Each number is 128 + 24 x the weight over its row's rms, rounded and kept within 0 to 255. Layers, rows and columns count from 0. Numbers have three digits each. The size before them is the row's rms in percent of the matrix's.

# k: layer 2 attention key, 192x192, rms 0.0944, rows 21-63, columns 64-127
# q: layer 2 attention query, 192x192, rms 0.0952, rows 22-63, columns 64-127
# v: layer 2 attention value, 192x192, rms 0.0618, rows 0-57, columns 64-127
# o: layer 2 attention output (transposed), 192x192, rms 0.0646, rows 0-56, columns 64-127
k21 111:140157114194145098094136114125145083131134147097119143107087148126170093141141128114170135127108117094153121107130154101087168085087159151109123175165157150124129101149153146135127102125116109
q22 108:139168131137146156140112154119108120139165110119117131083118084159183162144136117140089150129165123103140078172156117137131114130119128175094115121122155135158151125110128163109140165150142147
k22 107:131095126094116120127146120129139128145096145153141064156127120140140176178096151096119132138110128151117131113154104117156086094113143150124111161149153090088114171073151118092135168154145145
q23 127:137084133152091127092143118137148156141094163168148105146103135129073113120129101118110106152087131161148162109086153136101130123117165078130144151133113122097123132132162091149110085104142144
k23 119:113137105137139122128136141114122137114165120113091190104095118105130128090146129176127166121129107108159137131125144147136166125126120099146107092111110170137153128136121159146107090099114117
q24 091:100148140112152172191140085131132096117104091074095166110160134134116120117138152159114130112133150091147113144091107103123111119146081125132128095166128146169096107114100135115131133119126107
k24 098:160159107136124088115142135142142117145147099131168122124122160133153120145126137124149113134129180086099132123125142151111145144139172141087136156130119191159134139119150114146123182125101138
q25 144:114175105088136119173156112111097085112153111138113149120173136131158147152108140149132103130167175114092085124154102109147111111086105142141150093151095127153123107111096143169149165172112150
k25 130:126131148146083116148116110172125107146158105111144072127106124126142127117093135133132113136135134101082121120105129056113144078122094109145146178153160081164117152131125135105133148155143125
q26 091:093141097083114122156135099125120085139128086118087097130170151115152175126130170169136133134172125110142141124134064073157119136159083140143109119147143116114093124090076172095167120121108071
k26 097:203149114152065130141159141114129119131121098123143119119150157129104103106104120092128067109114156109103122143089140106082127113151122127124172120153110132131132130152124118160141154132178142
q27 115:141099132149136126128170110103112132093101126130149168106122132140101104136141110144102124155116141121176116140062154147083147115170164123136151125142129120147116094125166118145139094126161129
k27 109:130172102150145088082167153141139111132144131088123163136073134126169128143140110178157148145128146090137139131128158147116180100139164135123087134137121198122137147111171153148085106114093104
q28 104:088139141152126150154140080118133112147128152125102109121147129135126123163112133181040121143113119166133105166118121105086106111191126118167153089140140110124102115125126106130138097133137131
k28 103:162113098144088104122153151137165136118126104092147118132094139085148125071132170143102125142140142082115164146092130126142156119160140135091114135161100147131154134131130118119101145136137108
q29 135:148144150141128180154125120155110100171108119130083111104131126135140159166125099130110105100125153128153109173120134103124081112084119110088136148166131131137109108100114110116120146128150159
k29 127:134111083102086112160171127135121112126165101159153147095076137103132134150090171156080162127106156116137118109133110128160128098122177122109148146149118119125136160085163134127137166137138143
q30 116:138115118081092113103140154123149136140119115128148146124132133120109141084137152112160144093161140113159171098090120118129173140141143135132126165098131111125139168157142152117120147106085087
k30 114:082152150155163146123090113108104121144142161136082140125138114172138122196155106077167128108142095107135124122163130135108140169104110119163112146092165154120118083113126145135136101109098133
q31 115:148125088116151141138110157155141106105121139163116141150126139082144131109097119102171110138126175125090141091152133142156124126073103118109101120141092145122144129120115111139095143131097164
k31 107:073117175087119122167104115155091155138161088141133130126146127121119138127135130160108133131125120151115117117148122120137125150132098090137175146094138084190121150140123145116158158142161132
q32 079:161129137137145091109159141168191142115144167135135125180137166102113108161095134165124139154094136183119150118115112159177106087139103146111145132145148091132161096113099122173113147131167126
k32 090:132137112073061144095143174169103145100148121104110111123111100117145169086156127124103132131145094117137141134113102154145111122158110131144097123159115127119122165099108176118091133133127138
q33 092:145126121168161096141146117180123117098134138144139138113126173115111153164130125204147156095116140135144135094162086169171111106130144141108154170139152133157149119118087147139125115151130148
k33 094:131083110121134149126151141116099172128134146111166099163135095151117136106145099131066140129129088148119151128099135124161111094135112095137134107126159123102119161155144117132130125129154144
q34 106:120153132107122150151128145102116145157133136094128137131146065147133143081104138111093119142136110134128136136116140114146126128126148127119100139106137148094114167157154137104144146134116096
k34 084:136168086120108102090128127161110131117137161085141110142096107132165153128102109167130124162148160087146102116075119120110108129127152160111085111123160138123109124131142114119098185109109090
q35 086:144112101155139100128118119176124115105144113144127181111111146146126160158110105126123167116107117116126122099122083156143113103141121097130134179157096134116152111136065154144115113126142170
k35 083:086110147128136159134145120128101138109134134157125126146094142143125138116082106152090167156126156147102152115083100105118174184123120132145145099135111152126099192130112148103099125126096142
q36 093:083105157149169143153116116152137113118109120089098157141115139105106127135151132131182179104105109114119133120128089163190129113128087087093149149148128124133135144136122174142123068111113143
k36 086:119112132133134145108173161096124134148116112159128143123137144109132093130122129076164119132121133111128145116151148144109091168089126082134125122121099174108146145115122098161123117098127188
q37 102:144132115131125100146132142166177123098094110117144127138114200108111134113144145164135133085114108100119114097139099115144133111125094126132139149191091135148164110120095142144128119164127158
k37 091:134127148142167158141118087090132088149110098128160109095129192111123102119107131135115125130123122123123102109127133119115147119083103142099178127134123130147141114162109133182166090096137144
q38 082:143140135153128144131126134128123147140137104110120084142120071129086114114107085123151135117089142140140116168149098120100171138129160092135091125091134150089121145073167134097123123089163157
k38 078:114174131114089115123147110154126117120172126111108098130113067131148119126125102130142113096139141151144115173149113137126158128157141132142063144095169178136110139098148125097121150092104128
q39 113:146121113144105100108095133113122136110137140129108095125103156104129102140106109111143121065127180093093123159177102147134128146091120111114121176126091132145139136140072127162077132121124171
k39 093:142135161139157120119125099119140166111148121113127098124122109148124115130133117105155156099073097161117098192188119128169164116094124134137127152077128163144133120181135112170149087107153167
q40 092:101114135134147142134155122129160116127110112143130114138125052123099116105116114103098125180116110162154115153102125117123163116106165119157132089122136135121115157112181128108139118141126113
k40 079:147111150139080135084141160155121138115126147097128139162053127097125138133139093118143115159111126125095168138126114141155150136128122113153099115135122129098136137095126106105110128079151123
q41 096:120146147147130127168122132138146110108122075130081123146120115136103148087125147128169135167123126132146151125121068089150162144109111104109083111139133122127139145127134171086159122141113118
k41 086:111170153123138117127165129104129118132133124106074091153107142160137122136109127119132104143143120150104117150157124157114106142115107152167110093091132156149115177110134116146129146100072115
q42 084:151104150125127136108134140106156131131106140137151106108116083120066082133086126104105113170102143115180135173110129131118166177146153100127115122117148172133103144112175106144127121121159133
k42 087:134128123160108130099147163161136160103121154136137127145063091098120154145133112134142130124118101115104147116122151135149106096137167094142117176138154132099144147119157133095153150133151132
q43 088:108175124124145114161113104100111121138156148128152133131129105129115172138114168155046136113137113137142127136148129136121114148101157157126134102066140150141114178119155112121163163148143110
k43 086:137135119170056114124131149104131134102157154140122139116089106120124158149106153139181122089119143105100144150130124136143107132083152081109117139154116149115148132121131161164144120119142134
q44 115:135127077154133089150121129130135100100115106136119101166106169118123091154087108120153134094102173115114093133121075156125161181134131112152161146120115158172132122138100161169113126144143172
k44 119:107138156127118147140115116129109138153151134111123084117101101136157071160155121135129126096103067176127133135115124123137114104173125105140158144086184127131124123179139144136147118053137154
q45 094:118181161122104129131104147120068117150152103105109064076141127129164111164106128129134127130133145128157111143118107098165096155126096147117115154054164142167110148119142143109143130107126100
k45 103:140115075093127122156155143141154125158121207131121124148155096123111123136120132143126112111121133170148124081100110162137058127147151106151076071107144117102121142128136101148115161143114131
q46 122:111141131140142119151122139122122114168166154145138112075119110156146098164110146140137133153114114153136102131130159134113107123176133147151174134111155112166114124108193126145128131127127155
k46 130:078096132110155143121119125143133130137132130126121103137149080179139120129143128097089118147150067126150130097112128139125104126228113105167109112125144081107108118081118099062105115133089122
q47 119:160161162114122114166129117125089107162144098116104102123150202123140131178096149114167128088115164112099113144153116115166125139105113121107137145118104143155140127165091154177151133163164151
k47 111:089161124151098092167153101119146069166160088081096137114106140150128057149126127089145094120108115100129132110145146108104169131171139112158143163123136136147117115129155142151117143104127144
q48 114:130130135134142109136140114087084136100125133154126137142145137116127096149099117121175098144090181096108120114131162132101170138059132107141146094134091136135139109147179111193124129143136153
k48 117:104148153139121117109113096170101125118135112068167135123113120120154092070141106184134118129143126095133130114073125078120146090068095135144096145124144104150110124159127123097114088119098073
q49 102:127126115103112124106169102085127109088116116111129130135138149115128128102136159173113123129158144104133135114092096095123146086144109148160120090143109071122111134127093148125142120151087092
k49 100:128146183194107122127107127108108123127136116085121099105088150159140112130113131112184120115134136092082137138133124067139157134053097153145135173123176137118127124156130141148122102135132096
q50 108:109140139130163145174134094102104100094128071100104140103167092147163130130127133152120123161146129082137075162147108115123117131149086149133124080156152139157099082087110164103153137137155104
k50 114:205130093127105101121180141144146120130098112126175123138133155099117116111096121146120091141108185129122122128088130121110109100151167165103134121169097128126125158125161108136121170150166137
q51 107:138138132117165125175132115102108099091120084134129157122161154121147089120095117117206099144097194062116126107127146131145141140090098120123127090151084140168106092123136123171123143141126151
k51 102:115177124107133090145127101192106113159145098106177151131132144117131085128129079186118137149124157123130108096105137114091169108132129114122138144124128137198101144138163132130124151134111123
q52 107:117130135174151181135093137160147145135120171131137140126103076116114112105144099135062109117130125154133126148098154124100128102127132098128128088131120102148126112145137068109091132138118165
k52 108:096119129098157119108146134136102146139151108134156136135081133103163152138151145142089179151143095130141142143136108174197137138137171143095130143101131159140147161094143129079126152097104109
q53 105:138112131120161157166115113158136112120073110122114184140139173099095093127094130107186104112076178105117164097112164139143140142090104120108123124145092149165119131139138099160101151122119149
k53 098:060148123127170092153114095161118110127157092144163168098118139133147102155144126173115145138141153108142127090152131134098189156121143128113157146117130138198111097117141148126136144146077114
q54 087:157128149166153129112127132121115141107119095114143138120109095156140097143137099104169126137101114090103105155176163184145099157093156145083107143144142174159144097111135119142135125116181152
k54 089:177118096093176138108154115124148117130090149164147150147155112109115137165111113154134153135084153182158103119152134147135088099112153136090122102162103120096119148113158119136137123134147151
q55 153:086142122119154106150121117135147125131169111112110085163141121138137111123119158139132128133121102121068145114176102118164130136134120114158127098125133146112117136139097128127142129138126108
k55 142:178105145138134162156108131140170141119123133125109104147179132106090130064133117085106108131123123148108123147090136128104125136173095141113151080141101107153130103185082090138128144126175146
q56 105:137127134164113107108158142118127119122149127164143082145142121171165146142146118129117113172148098143128109134145102112119116111156162125142144139148151113081123103114113142125168091155159119
k56 097:199118096126082131131154149130149126109096136084109124155124133098105124054102115144119117125113116153123104163093123120106129071185129149124111105144112131090142151172135151141120118109174123
q57 113:144115091131175135133104166141128118117138155158147139112127085143157152136113117139062147180128118147167083128125139150083133118184130142132134111127154135128130097092150146120091129137128158
k57 110:111102138062112113133146151147109159126112110120147114179129109108113167114131125197088140131140138151122130133106097146157116120194126118160108115088118105132116215100140146095103167137130129
q58 100:137124102067119077124155119090122103106126080129119100132156160138149143117125163138187138148132138097134139093139100126148130142134117134165140136132119137108108136100109179136156134131104087
k58 100:174158135170103126151113145138118121120128118088124130129161137151088073102105094119166072107111171120099097118095141098060130130136100119157138118135128115142128122171100142175115109144152144
q59 144:136092144114089088079150097111134148116087122120145129144134181117087098141106135100163131128087129133134169112116158150121138161118126133142137172121116137107133162146171121158137096086139103
k59 132:127145128159146131128108123108142116107118152108112171103152124146116082106136127154177123108117143125161133110134161128087135147082092106132113089139126143121131066161103149195128072136120102
q60 089:091140123106128139163149105129150130166119148113116128136122129120094108099124155152109092095125148137102183115081126094110150100142134083171142090115110101137104148162132082142102132121086128
k60 093:093145133152157119147092127137127124157179119100127126106099136133156127099150159104091142142165090083125149115132127137135167150144114127107131161101155153178127089133119124097128133129087116
q61 113:148130124097136095116148137101092134081124091109145175109128153132128106144122135070169141122122160087128106108145134186148107157068164164106128165121127164169152125118141166167153154138134130
k61 109:095132136155149115113104099146148099118105146143128128129137114182151126190107084165204130122112149130122109110147160094097139133070089125151116136154130104116109118117122156161122093172126144
q62 109:132158118100132137155129130146129088129123100132095134154156156095134128118111135114199100093125171115100152091160115108185107130083076117114101125151098141129127143131096116135139143146130129
k62 100:102114163126119121176106098134093122124142098138141116085142144124119104119124141104108101134121126143121102110131117096107146145119118119110196137113146082184108101157123120128164147132154134
q63 112:110135083104133071112157114095132111072138101122162154156154135133138114111128144136136138160137117123120129104163096131129141145167137154161126109118120146114129119122113177137166113134105087
k63 108:165159144135095123123102137124144134116077150090115102158159131147107127084123092125177087120123136166102114141106145094052134119140078130134129103120117131111127137184083144160120106159143145
v0 102:137081152135111100092163099091107125112150124163129173086113147127129138129106187128121113170142124094120135139134131118124145145131141105192126124124146102092113098145126135169109106081148112
o0 092:122117157096128132117107130145081150136156130130138176160106112108119122111165094118144121163167105119160146131147159171189146106142113109137168130126124116137161113142158109134125138145122181
v1 086:140092160103113116129129129104133109141157146115133119119077147134118137122177109147116146099142128124150152161085115153105133140124143131122159131146162118114122145171133161130137125097148138
o1 083:183093112167110130137116158172141091115082107109115148136145150183096122113087130109123114147115118134138129144160106126146113150107087125141158058114143132160121135091131138108088150121107101
v2 102:122159118096144119164127135073073178116152079097161105141154102147153141110155150134114137159137089122108099141142120131168096144118113091122148135156125144161126094143090166134167117176139098
o2 096:139125153120158117146108094083168079110135118158184142132127143143151138135153104111121083119144103152125145091138153134121118095057156123123120163123136152127120101108124165128150132106101126
v3 098:130097159085119134151132122136152114194120139121091138103151165119091149110154153154114090136175114174132150143109123153066122121139183115125114106141120128147131107103130129127174093122160161
o3 096:088115126073119129106134138135112157119125110082150139142126089124116101119145169107105152164116162137118137108142108158167097101121097160138111101108140089121124109135144149109113178107082152
v4 101:164117124132099106121136137078074117117146166171167138142133121126136168111091124125118125176150114097123110101111119127101130118138117121140152139178146107133155088147126125152134123138147164
o4 104:110113180132139131124090056105105176121177103139113144129159096111111155163158160139176125174169118153142143146123164153129146135173142081144114126108115143111125127156130117158096132114134119
v5 094:135122105153139121140112108117100142125149171151131149104166156139114119145110089112081127138143155127147076145109136166117123150125117143127141111131094123125144103116094140122138140126179134
o5 091:102110142099147151139159129130085142171191127133107126108131131117132161165145124122152173114172084129089115115093171134139129151164123096130120117087114114098117165130086146114110114202110091
v6 103:108110105137167156153114128118150093118079129104106144151141103109096154123158127133137146101133125171167112128118104160103101135124153119068117106152115129160097115103117151086116150160123140
o6 106:167123104141116118100156167128096143112166131127146086089117119090152125124153128087114146106129129162074117110134160105126091107119112142138093096121153104108164107111101107122129109144120110
v7 103:137120108128143150153108186124143158139123144137169084140135084109138146122136098136149169097128133127156119162142099158111102166118106107095136158139122159152160153140123117121123135143149139
o7 108:150148114152133139138148115139152129138123078113124122073132144156156140133100100153134113076150145143146121158111119108074124152130123079133124117136095172126111133113097141139126136120075092
v8 105:119092073154148151120103095189195088123079122132116148124155090114122159122144130101132121124143153126163136125123105153108114146134128105100106105159083133133080094088089115098066142158094115
o8 106:143095103107090106101130153120097167112167125130135102106120113086137109128183113100126132092129122145116133127122132114143113089130135141144087129153148109089203118144130111106141095147101149
v9 089:110127081163157149155096143164178101111084149106176139146163090137121133133166115105099176101139110161152116098131112139147075127124104137102120122127108119130112097108091125101083153182094130
o9 086:160125128148099097111142127099138144084145124177130077113127122061128135135118142138135127099154146162091111126151142103097115089137123101129094136152150125125172127126109129129124073131171120
v10 113:122058119101121094120109130089113138143162148152141074090155151115124155144157188086127145167132111152114150103160155174122151131121154101084182147122126170123106135104130129116148136130112122
o10 103:153178118114131133164151170111144089128091155126151125100126124155152177134136135136142107119119114125165139144108108116097122132101082109113131125111114068177087130120087157157150115155107111
v11 091:104097115167105120126151116100132170183104131101107124124117154093120140101151092156161089130133157144127145149166157098128122167141114134164114102111114110114128157123164136144099125099214090
o11 087:190099085170116142152157169133139133142175120123128171105108121119127119108149122087130126098112147089108125109105132129186138122116135158139125130146132139095141093136132101096145158102053122
v12 101:118119125108162151124116170131158151125118136135120113133077082104162169129158154147124149102113129158149153166150119155086129128122107137082176148157137143130157153136119124083111115150122111
o12 105:159158101146151141109140124142106134135127096114108101082165123137142129131088105124126123104146140155141115152180125135077124113109149116121143110149095154137126120086092139122125128087084134
v13 107:156126148122124119144178124085069130106145109126127119124127131142128126140094100113132103181153111112092098124127136150095154138133143150112127123129139153148125119115124151154174128139175138
o13 102:042140158076166151135136072107100139142172140118136137117143139162134129125159117143139124103162110127110134117113144127123134158137140110139165096084109136081085154131113101129118160177143114
v14 111:142102104168139121145155138124154110081118133109140159169151149129078116123130133095133140119143141089138152079115094122167072125112140075146059159117110105086109106143106121163104140141105091
o14 113:117129143138102111123115108132141158104131107181154114164125113077141139113162119165128130158152146153100142129115105137135144102132093121127114171139155120104170139163106108103102129172172172
v15 085:124138148106138132149091116120121107115114151146138077117153133126187125115099159128112110172161138120095106130166120071155159099130097186142105142141136103125109117107128161112115146156129089
o15 096:140113153131106107146101111111100152103173124155149092131098110096115136126160102140152120118168093091127122100135151127115151104172142117122142158142112125142115090125172118135138084115122137
v16 096:151152123063115120148159133096110125110187102154172163127167098154159105156103128130081105163138127100088113136135102130162150108137120138140094172125167137144141131113147108140175141148111107
o16 092:057155164129120148101083045131133103124122136115161107175152149166094142125145136155141152153190101100171139144120130139094147183132159130125153117095082149122131138137134135119100116138153129
v17 124:122184159117152154114169135140104135104138065061104125171115095138178099106114111138140109123129138092104108132159127086126149119129143162133112114118142122133112112144154128109148149149141129
o17 114:097125141074150109103115102115175140108122174110130121151120119111161067099101109122116098132131163121127124124137121130106145154127171159112153138130151159101127121124151120094131146114127150
v18 108:133178125146156161146101149181123108105105127125126148156162113145130132123076090097120141106131129133132109136119094110163142145123138167059091103104108104119155111099103124149119175166083169
o18 096:112091135127125125109110082121112144136169166167099112152116148138134098121086136141139138109140148122094105106122120129109166183143129101118091145129101127093098174138116142104119104145186120
v19 091:126107143089112100129155116113127154114105090127113113119112092139177146142124114163115070187119142092095107163151113118112138144122103154177142143132142125167118106123122171185146166146160153
o19 094:100094134093136141147109055112094142158192113118126166126149156178119131112144097123166150121158086115142130126136113165135132161082145132119170134109118189085108122126151125114133110074123157
v20 097:118096079162107119087142154113129169146084138147120138144119115134094144088124118121141106112137111126112180101132121116151145140138138110114107117102106085076156169127134095136091129135132134
o20 100:156144126182116151129138100132121168129172136139102166108141132134108136123116110152136108127127207118110155128121092118145147146123103092127103137173147142084133141143096111125137143095147129
v21 099:142152143098148138184124137049078088114155115119168134123156130111136130127130091127126153130160119126161086150136116166113113149121152136127143160138133150170134134129123157159153178143142134
o21 097:124108156141152128134106110116167114113122097119158121120094133153140154137124159148136141123165091142111105143083157127093131146136136087143130086112091146114086122119134141159113138185117087
v22 091:148115117138141137114139127143117167114146141136127167146122080108141121138092098105105125169128169099161088128098113081154178121131085181152106116129086113136154065105101119117070166143125075
o22 086:102080143078124112100144077134075141148172160159090139124135105087108093110164111130141093122174120126127124125123170117109198150144157132129116164121088141082134148153095119062119130153131144
v23 092:144133115189125139100120181156143153168094166160123123120087121127113118123144147081122117097114151141125166114114183161131110092134142089070132155117139115126149142152169098116128137117102110
o23 092:147183115141147152059140119146114188160106135102101100155150107121149177144106116152129170165119174139114115124163073151096127171154103108145118131133119138133110125125109135106106143102128155
v24 089:082165137077103112092148105144144137132110061144104132133142125135149095153137146147154097150106121143078146103181137100145135089148160111163133124095131141116100138130147110150165117136125127
o24 090:087172124125122136154109120113168091122101154107171167145134156157126112111141125132121120117105131088143158150136107105124104139083152175110143161140167127138135103135153121132177113083158158
v25 106:140074074191117122112159123112125155129113125132153147124117138134081124097131099104140141140149133114160132122127112163127111200121123110155122152107095108103133126136101113170090130105135100
o25 104:136107128147133132145127119133144159122167119172110175121127133131110129112139100175146119113150159156106116155104101140171154112140091059136124131168146141089140164147092122117120125140127119
v26 116:117140105088145126152112131133125095128153143147124091169109089149159125095134122129122118156169116112118136120126083157177150138129136147129122120145126156151117112134117129097124125174077108
o26 109:086122166122097117121100085157139132122129167110126115101165115098127120137155111116116106106158132164142123101159160105101099116117103115114138132128144125102140135115100115111128062117158120
v27 092:095108117131137134147125104084109106097130121123135109133181138135151144145113154112147132151148128103114075125158106087152148127122095134100114158145108111104103104107080174138125155178138107
o27 102:154113138137107113157113113079111142113179120179177096122080131101148130115179102142152115124172096092121131106103136126137149111135146088108109169140097114140144086115159111136129100146122105
v28 095:130129153087117122124113131067052113113159111100148118071151132167170112117121163150112099182146090121091117123132117090142143119127109158143144125112151121117141084145122159154200117132130128
o28 091:121115200073142117140092115111134096116136149148163130157113114139140138100102116133162138151174090110138122122115165153129146101123125102107157144097095136141094119136169135154140128132130089
v29 095:120151142149123105097139124080102148140092098140142129105125126155126116126102180156084075162119120121082146138145162067156124123142153090130100106136152115108157094163151150134166155131162108
o29 088:121111159125141154128116075099147152105155098114138123170139131158117143112143130104162147158160119124085172097143123119130154138146166137137146159107099132125109066128148123120125156106175174
v30 100:126177112115132174130133141120107120148143091133139136141120136140091084145121071113172124064137127117156098126084145130109171143139134111025104157110142105127137172149142140104144154093140116
o30 092:163135098200118120090140135126137133137100168128148106109116133133128114118099115122097147135100130118069122111131125102139117187163124138145090074118147116109129131125122108116109144190151078
v31 102:138097099103118134173124134078088121128131175176149122136132097116155173097103115174113117152178117114123098128123129092124118170129106150141153071173106133137150102143134152121111122146165125
o31 107:147113162157140107138138088139094164123206112138098122076116108095122139150150124103125124153159131143153129135148192168111122127162144099126122125136098138126134103123119132139112107114104124
v32 084:111132101135113117174103109099100150113140102108117121128182148127102140121168167125110102146124124112119101125123127124168120170127132100140103089141082126135093083109115170168120149163141070
o32 084:143103121114120106144118141090133099126161125148180117142084137110141133139192119086138124128134103132090141091088155143145138074104131139120090190101117103116149093126137141128137108172127140
v33 105:139160154131105107093153092138095129111151100138114114166128102116160127130075089153149130163114110121112113159179098120101169145144120166166131085142136152136107152120152109123138097116146153
o33 106:098124118115140139165123164128141076136128125095104195098113151182108083122103122116144103066111090111180126123105157103146132131122169131124158100149138141124107131118157102155169122131088113
v34 110:160101127177123157100080143157143109204116175166095091109133140121109109111144124105132105110159166151128152145110153101139141107140125110142134165123122084122115123168124099083110098097117070
o34 108:124139139122096133098134161172124182141114119108096103130137061131130133108156124145115133151110133097103134137166116098132108119207081112161146145112116115122149123142121137074129134103076135
v35 099:079129144145136173156128113129110119140131081091141145183132095084156107127119082141168154080157145130186075162139127080118122172132084146115141125128135137154118128109122134132087146132152143
o35 097:155093115168128118132113139145148146124160123145129126107100149108123068131130104110105078061146105118096101162119151105132146156144162127134140098131139149088171117114138127096141142146087109
v36 120:127112110124132120134103131180207106162134152144123100130134086114115148120152129134106154130125151140154158138126096142127121110132116097142140107173115151136135124109108079093109087164097150
o36 112:097127105122101127124148117136123121125091086106085145095159108135094108165138151086121125118112124176179129125156114125104109097115156128114116135134123103164142117137130151109132099073086152
v37 100:130080145110124113120175080089105105138176131141108137061120166119128137148117146138136114160164130111155110146113153125080158153141176131153128120117156167143098090123158134150162095067162127
o37 098:111096137094132119142152183127115126126107130089148172151091112146098112117174136129130137144118077139122144097105152143159115117136106150155160081090136077144125113124138122157133145157114109
v38 097:106106129141109119136118101145162157133074104104094116180088070097137151105172101138167107093107119082140151134156118121127120172124097096115136118132098151114100142142089124130084129151164095
o38 104:165084079160116116153113089106145132122144105136120136099175155132133099093134117111115086096107170142124139142142101100143133129095152148122124138170158153098188131096146118121150121066097147
v39 106:111169192119134151125116110124113111142159095091106099112110132115168088144128113155125154104106143160128105189171149077127142121132130209115145122090144167149124136122164133120171098116154117
o39 109:138121104125133150160135173147164059128081122106115125140104148171114093121086131122106116101121099097139109123147139098098118137132160162125158102114101112173070120103156129116145133121098101
v40 115:103137105135112152120092118177144085129136214144081155162135106108148123151132096139125114097096129157131118147135122105129148104128087140166132089079096126095141114125153093132092161139122131
o40 111:133123124145121105153115144160151109163116134149098106116131141120140096120074143134117155112129125075158112156109131121093114158135142138071107141137090122132167132137106130129135093124114117
v41 114:147125146128128141140134142115070134131127128102121154143135150125152122114112080149158078112162125116122086112105147113115126148130148158107137091104108084117125137125141156191120166140161159
o41 106:128116136142150129102148114119106165126162164153124131111103120119153134113146131118131141168100147092073138118118112162138142177137107124144098125113147158077121107133121122112124167145172126
v42 098:128157167115146137151126118112094095101145133096134121121138140128168119144142105149119169124133137165135073162159170120095092104105120167113150112144154140153111102135143159130168149124158123
o42 102:147116135113147123151132181129150061114103133123115106141106144138142124150093168123125149138136090132114095135125160113074111126144158156123144103102096110171077106091138140149128111160129096
v43 088:137189117166162155159099166173124122116148156110107155130107096131128103138163118134133147081091130135147145108094133163126102111122098118082148121165120111152140127126130116089123117146083124
o43 087:125159117099142109075142151139145109132066140135134068106161121097170136139104151125117143136117125159109093136146123129072109104146132142103084160126106127135122149107106141121130121112124121
v44 114:125168119165154158137120130162132084077135138130125146179131089131134107136066099101120149121133149101102096109115083096146120126133130154106090072134115163119131092116123109117119126146102158
o44 107:103126151105122106109142113133124117126160135133082103128107148110136076133117098147117094082142132154165114126094163092072153130179143123092114166130119119100119167133115112125140094172134131
v45 107:162088126122109107112178114100160148159081123167114137127104131151119126093120163123106070168174146128125161151107134111111107116135166091135134143146124112107127107164109132131192105122153080
o45 105:079101158125140146112110085137109197145176108106106145161152098132101126130184125113130151171139139129100152106175133149165136140124117136162154120125140125104168117127137123096092143106127178
v46 113:107144167143122094071108138139131152129123086116107081117143144132131127142096166128107128150063119107079173127183113115167183109140135118130094125136147122103138143106150117117139142129157191
o46 109:131171127120123145163133110095138104119096106131154177156108149157132140124089107152179122090141137088165153089109093099144154155139148118103139149128122136149079115127161096155152160129111132
v47 107:113112177115125125118138066154142094156127068099094130131107128120137100127164110138180087101128130123119134140117122108132128170133147128157137116103120126140063130131115126142097123101094135
o47 117:133097104132101119145124168158156108119091153126142160142113150138110064104158124096102109112063097107125135135121112095178118117106120185145127134135193116131165117111173111111169130100125135
v48 097:125112093119120126135145172137136150147128156165135168133081124125100154122111114159131137105099100189150158110086144172105138138139161132112168101130134134146180159140158097109101139122113170
o48 103:127169107149176147087162110153096143147125142099105141089166112142140141140086138135116149135109182145120115141155112153113121151118105129128110095132134152118112141137041137159108149098157124
v49 100:124174106111133159184096179137127142130121143155146119163143096131128180123127108129139144095116116116087095134108146142136145092136125106062129109157147148161174135123141127111138162192149175
o49 093:132142103151149108099139065079129137161123132102118084110138154163155153143103121119132105119105152140142139132116110119064116180118163117127089120105078158126096116120114174144105148116135104
v50 103:107154108096118147121086124152120119112145149156130126138127137117130113136085088131120168116139144120158096135097131096150194168129123163117116168085132116136122149116148108106060149098094098
o50 096:185133100150136106125126120151097129121119156136133128102070113118116107118096092154108133118124116075146128135123130133133153151162112119121128096127128112129138156155118114138142116138119130
v51 119:154087169149113119132122113054104122116117160106132141071119146116104164151165143149143121130134119125150103131125163163111077146122128110165159157109129121131135148170117168168146126096187127
o51 108:184103127121163117120129163126141125108119109138174108116130111158162216094136170142116150160117118125099135132102123163139104114115108126147136089093106152132124122096132132169102185164130095
v52 098:116121115130117104173179116135183092137142091133131145159103116116103106125114108142186123079135188107170133118101129119097091127141143122139092124158138138151105151092151092120091109119131093
o52 099:097123095142086133099140157161114135129096106059108117150137135139110079134176148097095115133104112137121136158121124113110123117154166177132120113133141107106159122137125136078121138114121149
v53 105:125112143111094117114168089113140140177115104129095125153075116132118098112137100148125089102132140123148149153125138123119135149127145098165135133111119157120114140165131129136140105101130088
o53 106:103102108148128141146117119162174138139099115089111155145155145154094083095133131106097118152084130123114139130150088118167135147083141164129159113120171137121161128104143129091131144079127153
v54 099:115156157116140144120147122145128095124153044105124140132163163138112104105115154133148132109130123147132149133158088103141124121125124151178086140125112148111127122103123167137148124132100111
o54 088:119142131096131167177097148139174102100119141173153132137106123109124085114109108139109121099130114106130106114096099120162171090114129143088117172162118142148129124174143099127125142141149141
v55 091:131171164093136119154129116117101112117156068118119093108170126142175088155124123117133114163127158098073106132134110084170125118124145123112107141119149127150113092136129126158206129150119115
o55 093:093105153104129104140110089085171095126102128135174128176101159162117128119146112156146122141131074093146147097121135111107129141108150136138143180097123127152102108117176126143143124126117109
v56 093:136066097103100094114126135118164156157115147128141128145143130111119146104151171150117116134095146126190168116159091143160106114124114090181163168157091142091119149099105119146083133140107121
o56 089:112156106170124130162127126151146137114099097133133138109135081093139146136174160099135131152106155144147139150137106172153128098071140119119131158150135133146178096147116124113115118105105178
v57 111:109132122112093122148125114136125146128113139137107138165118132151157127107137073146147067134140119130067101132146153129139161152141128215143127082070119126136113147126159142122081166177100099